config = dict(
    norm='rmsnorm',
    beta2=0.99,
    dataset='wikipedia_en',
)
Each number is 50 + 10 x the weight over its row's rms, rounded and kept within 0 to 99. Layers, rows and columns count from 0. The size before them is the row's rms in percent of the matrix's.

# layer 2 MLP down (transposed), 768x192, rms 0.0602, rows 539-551, columns 0-191
096:63 52 57 60 27 45 52 56 37 60 47 51 41 61 49 42 57 39 47 34 46 57 58 40 51 46 42 51 49 59 27 54 59 56 48 32 54 63 49 54 57 61 53 66 58 51 56 45 24 26 50 61 51 42 39 45 55 47 58 46 53 40 49 57 55 49 49 64 46 62 38 26 34 35 45 35 66 57 55 46 51 54 61 48 45 43 54 35 38 36 22 35 46 27 49 44 54 51 59 59 59 48 73 50 27 49 63 64 53 64 50 51 59 63 38 45 57 43 43 60 39 51 47 55 56 32 55 73 47 58 54 50 53 64 46 45 44 44 57 50 62 43 48 43 53 41 47 53 44 36 64 53 49 71 44 44 63 69 50 60 58 32 60 35 46 42 47 52 58 49 30 54 40 49 48 63 48 39 43 33 59 38 61 40 45 45 41 46 48 52 60 61
097:56 61 51 53 51 47 28 55 65 34 39 57 66 68 43 44 61 46 67 41 52 51 58 41 64 49 48 38 58 56 46 36 47 49 69 59 42 50 51 35 60 55 44 45 59 44 55 60 52 49 60 50 50 59 46 43 48 61 75 43 48 42 45 51 56 49 54 51 45 53 48 50 73 55 52 29 49 47 53 40 48 59 41 47 59 46 40 32 48 48 40 62 61 28 65 59 30 39 38 61 51 50 57 63 64 52 29 45 65 47 47 53 52 38 59 50 44 55 65 46 56 46 47 47 49 33 50 45 66 54 74 52 53 51 52 48 58 48 51 44 40 61 58 64 62 36 46 43 47 44 21 41 51 54 54 26 48 48 39 74 49 51 33 43 52 41 53 62 58 61 38 42 64 40 57 61 52 65 73 48 43 43 60 51 36 72 57 57 54 49 68 55
104:65 47 48 38 57 49 40 50 46 51 52 56 55 40 43 55 75 58 44 50 58 43 60 39 50 56 50 63 50 58 51 58 62 45 40 52 52 52 49 69 59 43 49 51 53 43 43 49 53 52 46 74 66 42 36 56 57 34 38 55 51 45 57 46 54 54 73 49 30 46 46 27 41 45 51 53 38 58 32 51 60 39 46 49 43 50 50 37 35 44 44 36 51 62 63 71 62 44 51 52 56 43 48 53 49 57 47 54 42 69 33 34 46 35 50 54 56 58 56 52 48 57 49 62 43 46 51 39 63 60 45 57 48 37 43 49 51 41 44 40 39 55 30 50 45 49 49 59 73 56 66 46 54 61 52 44 53 19 56 72 34 32 36 41 55 74 55 46 40 43 24 41 47 50 60 50 38 59 42 50 58 43 67 46 57 60 63 38 55 34 56 29
077:51 54 46 57 47 49 68 35 45 27 51 53 55 42 48 65 63 33 66 42 48 59 56 46 60 49 45 47 77 42 47 45 53 42 45 51 30 58 36 52 62 43 40 57 51 40 50 62 69 66 58 56 47 62 53 39 48 43 57 50 46 56 60 54 54 59 53 36 43 57 53 46 37 47 50 59 49 45 41 53 52 67 49 37 32 58 53 56 37 55 76 61 56 86 35 57 41 49 54 54 51 62 55 35 39 40 52 67 52 58 31 63 60 64 53 47 43 49 57 41 58 44 62 56 46 78 56 72 44 48 48 42 50 53 59 50 52 54 52 65 60 41 45 47 49 46 43 44 49 69 34 35 35 52 53 57 42 36 41 45 46 60 70 51 46 59 41 52 55 62 59 76 58 38 54 61 63 36 49 53 35 41 54 48 53 56 49 52 54 55 51 42
108:43 50 36 64 55 33 32 43 37 44 50 62 50 30 45 56 50 43 41 58 68 66 49 37 36 54 56 46 55 29 64 33 63 50 58 49 47 57 47 62 52 52 43 58 37 38 53 54 58 29 53 14 53 64 63 58 50 58 53 45 59 59 49 41 43 47 50 48 59 44 50 60 40 50 46 67 47 47 75 32 41 51 40 60 52 55 57 67 56 52 40 50 42 50 54 44 40 73 25 33 48 47 25 48 38 28 46 48 46 44 54 60 48 54 51 66 55 50 44 54 42 43 54 42 47 68 47 56 46 40 42 44 57 41 50 38 63 50 47 42 59 55 40 41 42 53 44 46 48 49 49 48 48 45 46 69 53 63 48 48 38 61 62 64 25 51 55 46 41 44 37 41 55 47 42 74 52 36 48 52 45 57 52 39 54 49 67 49 33 58 43 47
099:51 53 57 56 45 35 65 52 44 58 43 55 35 59 57 48 49 42 35 49 52 56 39 45 61 48 59 41 47 36 52 50 40 45 52 33 24 45 79 54 42 49 52 68 33 55 50 46 60 60 34 56 55 50 49 40 38 55 66 39 64 50 48 50 49 61 55 55 42 47 45 68 48 45 63 45 47 53 53 57 53 49 41 23 35 46 46 54 76 50 62 60 56 31 44 34 58 65 46 51 43 63 45 38 54 48 48 68 52 53 65 38 38 43 51 43 77 64 39 42 58 62 51 53 46 59 51 45 54 45 59 69 49 47 58 77 56 59 50 56 65 51 65 49 39 34 58 56 69 69 71 55 50 53 47 51 54 81 53 47 61 42 53 46 50 27 46 40 56 42 48 54 57 56 43 60 45 57 52 44 39 50 44 56 56 43 41 48 44 58 55 51
102:26 57 48 65 45 66 43 45 53 50 44 62 52 44 53 52 57 42 42 44 52 49 51 62 43 64 72 67 58 45 33 58 59 57 50 58 30 50 55 57 46 43 40 67 54 55 54 38 64 42 44 57 45 56 37 60 53 35 55 65 60 58 48 55 74 46 38 41 60 39 31 47 56 51 47 41 30 71 78 47 49 61 56 54 61 50 39 39 58 49 50 49 58 75 35 42 59 73 56 39 49 50 38 35 52 63 51 47 46 51 39 50 40 33 57 54 48 54 36 56 55 48 49 48 32 61 56 65 46 64 47 60 37 53 47 51 70 52 55 47 29 40 39 62 43 54 45 44 54 51 52 48 63 42 46 59 64 41 28 49 61 58 54 65 49 51 35 51 41 50 61 38 55 44 70 50 44 64 44 47 50 55 48 52 27 44 48 49 52 53 66 50
105:46 52 44 57 51 47 43 49 44 66 52 64 44 55 53 67 70 55 60 57 71 42 33 57 55 41 45 48 56 42 55 37 41 50 57 31 32 52 42 66 48 51 60 65 45 53 51 43 52 43 41 56 47 61 72 53 44 49 43 44 55 45 56 51 42 56 26 64 51 38 51 61 48 51 46 32 50 44 49 38 47 41 55 55 57 50 56 58 55 52 48 53 45 83 50 64 62 29 48 63 57 33 49 46 52 45 53 43 47 49 50 55 29 38 47 35 48 38 37 50 35 42 47 47 59 51 46 39 47 49 36 61 52 49 75 62 43 55 70 62 46 62 44 49 65 55 58 73 54 45 36 51 49 46 41 55 42 32 60 43 39 53 49 54 47 57 44 60 67 62 70 54 43 57 40 62 70 74 54 54 38 32 44 48 67 57 63 48 32 44 52 52
098:37 49 57 45 56 57 38 68 46 70 57 50 34 39 47 63 51 40 41 64 32 38 52 49 35 65 47 65 58 61 51 35 53 55 49 57 55 39 34 55 38 48 50 49 39 48 68 58 58 25 55 39 38 49 36 51 58 53 37 48 60 62 37 68 50 41 46 53 49 48 42 55 36 45 56 41 44 68 61 28 41 68 67 57 52 45 35 59 52 36 55 69 48 40 36 53 60 52 53 44 48 57 54 55 49 43 60 47 45 37 49 42 48 41 66 54 31 42 42 48 41 56 55 39 65 32 57 57 44 50 68 39 38 34 53 37 51 51 48 60 61 43 60 44 48 51 54 57 66 48 66 46 60 53 34 53 53 71 46 56 49 61 56 59 56 25 40 39 55 61 61 39 52 62 50 42 48 61 60 44 43 58 56 60 46 65 36 66 63 39 59 59
104:50 46 55 51 41 57 52 34 53 35 61 52 46 33 47 46 68 58 51 44 52 60 63 56 53 41 75 68 57 44 37 60 41 47 54 35 53 58 41 56 50 58 63 62 51 46 63 51 70 46 59 42 56 58 57 52 53 60 51 58 71 15 49 53 45 48 60 65 57 50 42 76 62 47 50 53 48 42 74 41 37 46 48 63 55 58 63 48 55 39 57 39 39 39 47 45 82 59 61 45 74 64 69 42 55 52 24 44 56 44 45 64 60 60 51 51 43 59 47 49 46 55 70 43 47 47 31 47 58 52 47 58 43 39 54 49 49 51 65 46 51 44 57 49 59 47 42 55 44 51 43 63 46 29 58 49 53 41 57 54 56 63 48 56 51 58 52 44 54 59 65 54 45 66 37 48 61 38 41 57 51 63 48 42 41 59 49 68 57 48 41 64
095:32 44 44 40 68 55 57 53 49 34 55 69 64 48 61 74 54 74 50 56 43 31 47 73 50 61 47 52 52 57 48 40 53 48 56 65 42 52 47 31 53 45 57 38 49 64 43 60 44 33 52 65 45 48 63 35 35 32 67 42 52 50 48 51 56 49 58 48 45 55 54 55 56 39 39 62 69 50 42 55 41 65 57 37 48 39 44 46 55 62 50 54 53 73 49 43 56 53 60 46 57 58 65 36 47 73 53 55 53 60 54 56 26 58 58 57 60 36 44 45 44 52 56 47 56 53 49 43 45 29 70 50 46 52 31 59 65 45 45 51 32 32 42 59 42 57 60 66 53 54 52 68 38 57 55 54 51 25 58 43 51 50 46 49 34 59 40 41 49 41 49 53 43 57 45 78 51 44 52 43 45 57 48 51 43 47 39 56 33 53 50 53
107:55 39 50 39 58 48 65 53 62 58 46 54 71 41 61 49 46 51 44 51 39 65 46 43 56 51 41 41 43 67 56 64 35 40 43 59 51 47 47 43 48 51 59 51 62 53 30 50 62 56 43 58 47 51 54 43 79 56 41 46 37 41 51 51 56 64 41 45 45 48 66 34 68 52 63 52 40 69 38 56 38 40 37 66 50 54 48 31 53 37 47 42 43 35 27 52 36 51 57 56 40 52 47 34 48 52 52 61 55 58 42 63 60 60 49 46 62 51 38 54 69 43 33 67 54 53 49 46 46 49 50 43 28 47 38 44 42 59 36 41 48 60 34 70 51 52 47 61 60 51 63 36 63 66 48 41 52 75 58 44 38 54 60 53 54 52 49 53 52 58 58 63 46 45 37 32 52 51 51 52 50 44 23 37 61 53 28 58 36 59 45 52
090:46 53 42 51 47 55 71 48 70 32 35 46 33 65 43 40 52 46 49 54 54 51 46 46 63 51 52 56 57 44 51 46 53 40 46 45 51 38 53 53 37 47 58 51 61 50 43 46 41 49 50 56 54 55 53 55 54 36 71 48 48 39 39 65 31 57 45 42 55 43 48 50 39 59 53 63 39 54 59 61 48 26 35 46 54 61 41 49 53 49 46 33 48 76 48 55 53 29 41 59 35 49 71 43 75 71 40 51 61 43 41 31 27 59 67 47 50 48 54 51 30 47 48 49 52 55 55 51 34 55 29 52 47 65 44 38 65 42 55 55 37 54 37 58 50 56 45 45 36 60 30 60 55 54 51 55 40 46 42 37 71 32 49 42 46 49 65 48 48 47 59 50 55 59 56 51 52 44 64 60 63 38 36 66 39 55 33 58 63 67 47 53
# layer 2 MLP gate, 768x192, rms 0.0658, rows 540-551, columns 0-191
101:54 60 44 48 48 44 56 59 52 48 56 53 69 54 47 34 52 47 61 58 63 45 20 54 50 55 50 41 50 54 36 56 61 56 46 35 54 48 39 66 57 34 42 65 36 51 40 67 49 53 59 46 56 60 56 54 52 42 47 68 51 38 60 61 61 39 42 51 47 46 48 55 42 44 75 57 54 56 54 52 56 63 57 52 46 40 48 38 49 57 64 41 47 61 40 71 53 59 50 61 48 56 59 19 55 55 55 39 71 53 57 57 59 52 36 51 45 81 38 47 67 65 43 48 50 49 74 49 50 52 39 22 69 39 50 68 27 44 42 42 38 39 49 51 45 22 44 45 52 50 42 54 45 45 41 49 31 51 60 55 47 55 51 54 48 48 47 55 50 61 44 64 60 41 45 51 55 59 51 43 66 49 40 52 28 52 62 41 59 50 52 51
106:62 57 37 44 38 58 38 47 42 49 37 42 40 36 37 45 65 53 46 32 55 55 42 54 54 56 65 58 75 68 42 52 50 47 51 70 45 47 56 65 53 41 54 58 52 47 55 64 37 60 72 57 49 48 57 63 43 59 49 56 46 34 79 42 50 46 77 46 25 43 42 45 45 55 51 50 54 46 41 58 61 48 43 46 50 64 48 32 40 34 48 52 42 48 55 56 43 60 40 70 48 54 53 61 61 33 54 60 47 45 44 63 60 34 47 66 53 42 44 59 57 43 54 75 47 57 58 43 48 60 39 66 51 55 46 30 50 62 41 56 41 50 30 63 45 48 45 55 58 49 52 33 56 62 39 49 30 49 49 69 47 50 63 52 58 46 48 44 54 39 46 35 53 55 64 34 45 49 59 56 52 43 40 50 52 58 68 26 47 42 53 41
082:37 64 52 44 39 58 47 41 51 62 40 45 56 31 53 53 62 53 44 26 50 54 58 37 45 69 58 42 50 38 67 31 47 56 58 53 50 54 55 57 48 54 43 62 47 45 50 46 34 42 57 51 49 52 63 61 39 45 53 44 50 53 55 56 46 52 45 48 40 55 46 62 43 62 39 52 58 37 58 50 59 60 44 21 45 57 51 71 45 43 58 32 32 46 67 57 50 58 57 65 49 37 56 57 76 56 29 58 63 43 56 20 75 41 52 55 54 56 47 42 67 60 58 57 56 53 52 47 53 50 59 51 45 49 37 34 51 26 54 49 52 46 29 51 52 52 42 53 58 56 48 32 41 51 41 45 40 44 44 29 58 61 58 63 34 53 49 42 54 62 69 63 53 48 53 47 64 29 43 54 69 55 47 44 37 50 55 51 51 48 43 65
110:51 60 57 46 51 41 66 40 44 48 57 54 44 39 44 59 48 48 47 40 57 55 56 42 49 61 57 54 41 48 45 51 42 41 43 54 55 47 64 66 36 56 23 47 59 40 35 59 35 57 56 49 68 30 40 48 62 54 50 48 51 52 58 42 48 48 44 48 67 60 45 33 46 54 38 45 57 64 37 32 38 49 48 53 42 57 53 48 76 54 56 51 53 51 54 34 59 38 47 42 61 55 54 52 44 52 47 27 56 63 50 55 55 56 54 55 35 52 52 68 30 29 54 43 46 49 35 43 46 59 67 64 23 64 56 49 59 56 46 53 27 33 62 42 52 40 37 49 55 50 55 57 42 25 47 44 47 59 32 43 44 48 52 46 63 49 47 40 47 51 52 48 58 60 47 67 61 36 51 43 76 55 56 49 78 70 52 53 49 29 42 42
097:63 58 52 65 42 46 45 41 70 47 48 68 45 63 43 65 44 55 57 50 56 45 52 50 48 60 45 33 45 41 60 51 56 65 54 55 61 48 54 51 50 32 48 45 53 43 45 76 57 50 65 62 39 57 41 42 42 53 53 48 40 53 48 29 43 37 57 52 79 52 63 57 40 27 60 46 70 58 65 47 56 57 67 49 48 53 65 37 62 41 53 35 49 52 61 34 36 31 56 43 56 41 59 32 46 57 41 46 75 62 49 50 31 31 48 39 60 49 54 37 53 58 48 37 47 54 37 62 48 52 45 57 50 48 49 53 34 35 65 44 36 50 50 52 64 44 44 55 52 54 47 66 56 64 45 40 45 48 37 46 68 52 50 29 45 56 69 47 35 58 42 40 41 56 49 66 41 41 54 50 42 35 48 49 54 45 51 49 52 25 43 55
101:56 40 56 35 48 55 64 37 44 52 46 54 38 38 43 47 53 49 51 58 64 44 36 44 47 54 32 42 50 44 73 44 52 44 34 51 38 52 37 54 64 52 49 34 67 50 40 48 65 47 52 57 60 57 46 49 45 38 60 44 48 43 47 62 52 46 49 64 45 62 45 44 80 59 61 54 51 46 39 52 45 31 39 46 31 28 52 58 32 59 60 47 52 58 43 48 58 54 65 60 27 66 45 37 45 58 44 54 24 44 56 52 58 50 49 51 43 42 49 55 50 31 42 59 48 63 29 71 49 57 62 68 65 45 57 44 75 51 59 61 49 34 48 57 59 48 59 40 37 54 46 48 65 53 47 36 50 41 62 28 61 58 53 55 57 66 43 49 40 46 43 42 47 43 48 52 51 53 50 58 31 44 59 30 55 51 50 66 57 67 46 64
103:58 54 60 43 52 52 69 54 45 51 31 47 43 38 43 43 46 48 51 45 40 60 34 38 42 57 50 61 48 44 62 52 55 41 37 80 57 57 65 56 37 51 59 65 60 35 61 47 36 61 55 48 47 62 57 43 48 44 54 55 40 58 51 23 52 51 61 42 68 57 43 50 68 61 55 50 37 41 39 55 41 47 49 48 34 43 44 41 44 70 50 43 44 43 41 52 59 44 58 51 40 57 51 42 47 56 59 49 46 42 37 49 41 64 45 50 43 57 33 63 46 55 43 55 48 66 27 47 61 53 63 67 41 53 58 63 58 62 33 60 62 47 35 55 48 48 31 53 61 50 37 38 76 46 49 31 39 50 55 56 53 57 59 37 88 51 50 55 46 42 55 41 44 43 47 42 56 46 42 54 44 48 61 39 42 53 41 29 65 52 60 66
100:63 55 45 66 50 68 61 49 64 44 63 61 41 60 54 39 61 54 54 24 66 41 54 52 61 47 53 50 48 57 61 42 53 37 38 66 55 38 54 52 41 41 45 54 52 44 45 44 48 43 47 60 52 49 57 40 44 42 81 48 37 46 58 60 46 54 46 68 46 56 66 35 47 35 54 49 70 47 54 56 37 32 48 66 52 43 58 64 53 49 49 46 46 40 64 32 26 44 49 43 63 52 46 55 38 62 59 42 53 61 48 59 50 51 41 56 54 67 40 40 43 51 69 41 40 67 44 62 32 60 59 53 49 61 46 57 61 45 36 41 44 32 69 54 32 53 51 49 56 65 64 59 37 59 54 45 58 44 48 43 51 57 48 65 34 40 40 57 48 32 43 41 42 55 39 40 55 38 46 59 39 69 52 35 70 40 42 60 46 56 44 38
098:53 50 65 42 54 59 61 46 47 47 51 50 58 49 48 46 73 35 54 57 47 45 44 50 66 49 48 38 52 68 46 44 56 60 37 46 47 61 51 50 83 66 44 69 70 72 48 55 61 45 40 43 75 39 49 52 46 44 64 63 55 50 46 48 45 47 82 54 67 48 47 70 41 53 46 59 26 44 57 39 64 60 52 33 55 49 64 51 46 42 48 49 33 47 44 56 59 63 53 44 51 50 57 50 37 49 34 47 37 38 63 51 47 57 52 53 46 49 59 61 47 45 37 69 43 57 49 52 53 43 45 35 69 57 50 58 43 57 59 57 61 46 64 63 55 66 45 65 40 44 44 38 61 35 51 41 53 52 45 36 37 29 52 57 55 49 65 46 49 58 48 46 35 33 49 39 49 69 61 56 55 48 55 59 45 59 55 62 48 59 33 61
103:37 31 62 61 55 63 42 47 51 45 59 43 38 36 58 39 52 46 47 51 37 57 38 40 43 34 51 55 53 43 44 50 55 59 52 52 45 52 51 60 40 50 47 63 42 52 48 62 46 57 58 47 55 50 41 51 38 48 61 53 45 45 47 19 68 68 44 50 44 64 46 35 52 71 36 48 62 52 44 48 52 41 35 45 55 35 39 53 34 74 73 45 44 65 52 64 28 37 40 63 39 57 55 51 61 54 58 37 48 63 67 42 55 54 44 35 43 43 45 43 45 49 45 58 60 48 49 50 44 68 71 55 61 51 55 47 54 42 48 44 41 53 59 37 63 34 65 39 44 40 44 42 59 41 53 53 48 47 39 32 30 55 63 53 87 53 52 44 50 41 57 39 43 38 67 49 64 41 45 47 43 54 45 63 50 50 52 58 52 56 64 34
106:59 47 34 64 54 82 50 42 48 46 46 55 52 62 38 63 64 34 61 41 55 35 55 64 64 33 49 54 73 57 62 34 50 55 51 42 50 45 39 44 43 57 51 57 56 61 74 45 60 51 46 53 44 57 63 56 34 34 53 51 36 57 49 48 54 54 43 37 63 40 34 75 52 42 40 59 55 64 63 60 55 53 60 53 53 40 56 61 48 47 46 41 44 48 53 35 63 51 41 44 50 51 41 62 46 49 44 65 65 43 50 52 50 37 57 46 49 52 48 42 42 55 54 45 62 42 52 42 64 60 56 48 65 57 62 44 63 39 70 50 60 44 58 36 67 54 74 64 48 48 42 64 53 55 49 44 57 51 41 51 60 49 38 53 46 49 37 55 50 38 35 50 40 62 66 50 53 49 67 41 75 46 81 47 42 60 55 45 69 48 46 47
094:36 48 60 50 54 73 44 39 46 42 30 63 54 55 35 33 45 43 70 38 52 46 45 43 52 46 55 52 64 53 38 59 50 55 37 34 68 54 42 50 47 41 63 58 68 43 62 52 50 49 52 51 59 48 50 32 64 42 51 52 43 45 38 49 43 65 38 63 47 52 49 58 49 65 58 39 53 48 65 63 50 25 54 37 30 60 36 42 54 62 45 54 47 45 42 64 65 36 38 60 43 62 59 44 48 65 37 42 58 48 35 51 59 47 47 50 41 55 44 48 48 34 44 38 31 44 52 61 49 65 42 54 39 42 36 42 43 51 71 47 42 64 31 55 52 55 46 41 42 41 63 75 58 54 61 53 39 53 53 54 52 63 50 34 54 49 58 69 32 67 52 50 58 64 40 59 42 51 45 50 41 54 42 39 38 44 33 60 30 52 51 56
# layer 2 MLP up, 768x192, rms 0.0623, rows 540-551, columns 0-191
097:26 45 55 46 48 42 47 36 53 52 40 40 43 47 36 65 50 40 49 52 44 52 53 40 53 50 57 37 66 47 45 63 36 58 54 68 31 42 54 37 74 55 58 29 50 47 53 38 46 63 56 57 49 61 52 55 46 39 59 38 55 57 67 57 46 52 66 50 46 57 41 50 56 62 41 51 47 53 49 45 47 60 48 32 37 46 42 40 56 54 37 37 48 42 66 55 32 48 50 37 44 47 46 68 63 50 34 54 44 32 52 38 61 40 75 46 69 52 56 57 48 47 55 39 55 48 34 58 51 35 63 59 47 52 46 56 50 44 53 48 45 61 49 60 64 53 45 36 43 29 67 42 48 57 63 38 42 39 46 50 83 61 46 38 57 57 62 44 56 57 52 62 38 48 41 78 49 49 54 42 67 53 25 41 53 50 42 56 51 70 46 57
093:39 31 48 31 53 63 61 54 61 34 66 74 45 40 35 45 53 32 59 64 37 54 52 50 51 50 59 57 48 46 42 48 46 46 54 50 38 72 48 61 49 76 44 65 45 43 50 44 68 48 48 40 51 52 51 44 47 51 46 66 52 40 34 53 40 53 76 28 56 51 48 44 62 66 52 47 36 58 61 62 40 34 48 37 37 41 50 57 60 58 55 51 48 47 52 48 53 51 69 57 30 51 46 44 51 56 49 51 32 31 60 64 58 50 46 63 72 60 64 43 30 62 64 39 66 61 47 67 56 63 64 59 50 46 48 36 52 67 42 55 55 46 41 56 51 56 41 48 32 45 64 30 61 57 36 58 51 48 48 40 39 56 63 52 56 55 53 33 56 45 59 46 53 47 70 54 56 43 50 50 45 42 49 56 44 43 50 54 51 64 55 51
082:57 44 59 60 47 60 52 62 45 46 48 51 49 65 42 57 51 54 46 68 51 43 53 49 60 41 40 63 49 65 29 83 53 54 44 43 53 65 50 35 65 48 47 54 57 39 51 55 59 52 34 65 41 35 51 47 43 54 54 55 46 38 50 60 50 37 65 76 52 55 55 46 45 53 57 46 56 54 41 43 27 57 35 58 54 42 48 48 44 54 45 66 49 54 47 71 48 55 34 30 39 54 38 49 56 55 53 57 51 37 34 69 35 46 67 65 61 41 40 54 39 41 53 48 46 56 60 53 42 52 57 45 58 43 41 53 62 63 46 58 47 62 58 56 51 48 47 55 62 46 52 58 64 57 66 49 54 62 67 62 39 38 42 39 51 40 60 49 49 38 59 36 68 46 48 53 58 73 63 60 38 31 45 41 44 30 49 72 59 58 69 33
109:41 46 66 21 57 57 44 59 58 52 48 47 54 53 66 50 61 46 50 58 40 53 33 55 41 44 50 48 55 65 35 55 54 46 62 36 47 60 41 47 46 37 49 43 53 62 64 66 56 52 64 50 58 43 40 55 49 42 64 54 56 31 54 44 44 41 61 54 37 55 54 54 54 63 53 29 53 52 66 52 60 48 47 44 52 49 43 50 46 42 34 38 64 56 52 83 50 55 52 62 45 31 42 50 44 48 61 56 48 45 78 49 60 56 57 56 56 50 45 30 57 37 48 53 51 37 63 61 44 45 52 46 60 45 41 58 42 44 61 60 54 56 55 51 59 50 53 33 50 47 40 60 76 45 47 70 71 49 59 64 75 45 42 39 45 47 54 60 55 59 44 39 49 36 43 57 39 40 65 54 58 37 48 34 40 36 62 66 67 55 71 44
102:44 42 44 60 67 58 41 52 47 63 64 53 55 56 51 49 40 64 47 46 32 55 53 48 51 45 42 31 45 46 56 57 60 64 62 55 48 67 35 55 60 46 46 53 59 54 64 60 51 60 41 45 22 43 28 52 43 59 40 42 53 48 59 38 46 42 45 50 46 53 44 31 40 53 53 42 42 38 66 44 38 37 49 46 39 77 59 45 38 47 64 32 55 58 44 47 39 56 56 63 59 68 56 42 48 43 54 59 50 47 51 53 70 52 63 48 65 46 55 34 39 53 42 56 50 58 35 62 53 63 37 32 61 48 66 41 38 42 58 32 49 72 50 58 65 51 52 43 30 38 44 47 66 64 53 47 44 43 57 44 52 51 52 69 41 46 51 32 37 53 42 59 73 43 64 52 52 53 43 60 40 49 38 50 52 38 60 71 68 48 53 46
101:31 44 44 47 53 45 54 42 49 51 48 54 57 44 58 53 58 54 48 40 46 52 65 52 53 60 52 59 32 46 33 45 56 58 53 55 33 45 35 34 52 74 39 47 45 83 42 50 40 50 39 47 50 60 55 46 44 46 46 37 53 52 48 49 47 36 39 35 47 44 43 62 52 65 25 55 39 44 68 51 64 69 43 64 50 58 44 55 53 68 64 41 68 59 49 68 54 50 46 38 46 55 48 35 62 45 70 46 39 61 48 34 50 40 66 35 47 36 34 57 57 49 34 53 67 29 54 54 56 53 50 48 51 54 61 40 41 57 46 56 42 50 50 55 55 34 48 57 58 42 51 30 36 28 38 46 64 50 42 53 60 52 40 53 78 48 55 54 51 58 63 46 43 43 58 40 43 47 50 50 37 52 49 62 47 50 56 47 51 34 77 52
104:55 51 65 57 57 39 45 48 71 49 48 36 60 53 49 45 43 38 55 56 41 63 59 45 47 31 55 60 55 41 35 49 50 52 48 64 50 31 50 46 81 61 40 47 52 34 48 48 46 43 54 54 28 61 46 42 60 54 58 44 56 48 39 57 38 50 58 53 52 46 55 44 70 39 44 43 44 63 52 28 46 40 35 54 67 67 50 66 50 59 54 51 46 51 32 45 56 50 68 30 54 41 69 52 53 64 34 70 47 49 58 28 34 48 55 47 60 66 62 66 50 53 43 45 63 47 46 31 49 45 45 43 43 39 43 33 57 53 51 38 42 51 44 61 65 37 48 62 47 46 58 56 33 36 46 68 52 51 60 49 65 40 32 40 44 41 48 46 60 63 58 54 41 39 48 66 61 59 50 55 59 36 49 53 38 65 41 52 42 59 33 43
102:46 52 59 52 46 43 41 58 53 59 78 56 38 56 74 55 58 55 42 46 46 46 49 58 44 52 48 61 44 39 55 50 62 35 44 62 44 55 43 58 41 42 54 43 53 69 49 50 54 41 49 63 41 44 54 45 43 58 58 47 52 37 60 46 32 66 41 44 42 42 55 31 49 58 60 51 65 65 48 62 50 71 51 47 69 48 58 52 18 43 29 42 38 44 50 45 30 56 36 48 65 34 63 56 58 58 48 48 62 64 47 53 46 44 60 60 56 57 62 44 68 50 61 39 54 56 77 53 44 36 43 40 57 50 39 49 50 51 28 52 44 50 47 48 34 49 43 43 50 53 53 54 64 43 57 39 56 47 53 51 53 54 47 72 30 50 44 50 35 51 66 41 56 26 51 56 42 47 57 59 54 59 39 43 67 37 63 43 62 35 43 34
095:48 60 47 62 47 47 67 56 40 46 50 53 58 36 14 55 51 53 50 61 64 54 55 51 54 47 50 53 57 38 66 47 35 50 58 41 60 45 57 53 41 45 74 45 42 59 30 50 51 42 55 38 45 49 44 33 61 55 62 50 60 53 50 52 49 47 53 58 59 67 50 38 52 66 47 39 53 44 57 45 52 51 21 48 55 58 33 38 45 51 52 60 33 46 61 55 50 47 54 43 48 62 37 62 48 37 38 23 35 51 44 60 46 51 44 62 29 41 57 50 61 51 39 54 48 39 46 50 57 50 43 47 50 29 42 45 44 56 39 54 47 38 46 34 42 35 39 48 52 57 47 34 39 40 43 48 68 46 47 55 40 53 61 38 58 47 62 37 49 64 72 47 45 37 52 46 52 53 41 49 36 63 18 47 69 52 45 66 53 39 40 69
098:41 49 47 56 43 53 48 58 44 43 58 60 51 64 31 54 70 56 50 58 46 50 45 48 51 44 67 55 56 40 65 36 61 62 69 59 42 54 47 49 57 52 62 58 61 58 51 46 57 47 57 58 68 54 58 49 42 45 36 34 46 50 54 59 20 51 44 37 41 43 48 46 53 63 46 42 71 55 47 60 49 81 63 51 44 58 58 60 58 51 46 52 58 48 54 47 74 53 60 47 51 65 59 40 50 50 53 58 42 47 65 63 25 45 60 63 39 57 44 58 55 47 53 35 45 44 57 51 71 47 45 60 30 49 40 41 74 40 47 33 63 49 48 61 46 43 58 74 54 56 50 56 67 43 51 35 58 55 37 44 64 43 52 24 35 42 32 61 64 65 35 46 54 49 56 45 43 51 64 58 36 59 52 47 57 56 47 56 53 41 43 55
112:46 71 53 60 58 62 51 56 37 71 54 64 45 53 51 51 47 59 30 41 37 56 61 54 39 42 51 49 55 72 71 40 56 41 70 20 43 54 43 55 58 39 48 60 57 59 65 57 57 69 53 56 61 24 38 47 52 46 46 55 54 60 57 49 52 39 36 52 45 45 49 47 59 45 32 49 45 39 47 35 52 38 39 31 40 50 45 41 51 41 42 66 51 45 49 53 48 43 47 54 52 44 39 66 39 42 49 47 52 69 36 33 39 52 68 44 48 53 60 49 40 66 38 68 51 50 58 52 67 43 56 38 53 59 51 55 67 28 49 35 61 49 56 37 68 63 45 66 61 50 40 55 58 56 46 52 66 71 53 42 43 41 55 36 47 49 40 55 46 57 46 32 59 49 51 51 39 44 59 55 48 43 57 56 61 55 46 74 45 48 40 43
089:52 55 50 52 49 58 55 66 75 35 69 47 65 52 49 55 43 36 57 48 46 62 32 60 61 45 59 64 55 58 47 58 46 52 55 53 49 32 40 49 45 35 30 68 47 51 51 55 60 51 60 40 58 56 27 66 44 43 51 61 51 45 43 55 42 54 53 47 39 54 58 35 55 46 60 52 54 65 46 62 47 40 42 65 57 44 58 52 42 62 52 42 65 55 56 43 50 66 52 55 51 41 43 54 52 51 70 49 52 59 57 50 45 50 39 38 69 44 36 61 37 72 66 39 54 47 66 37 24 51 55 43 52 60 56 58 65 44 35 45 52 38 54 50 44 59 54 38 32 65 40 37 43 36 47 57 46 42 58 60 59 42 36 52 54 52 53 45 65 39 57 47 61 17 50 44 47 35 30 34 49 53 59 64 57 48 39 31 43 49 47 56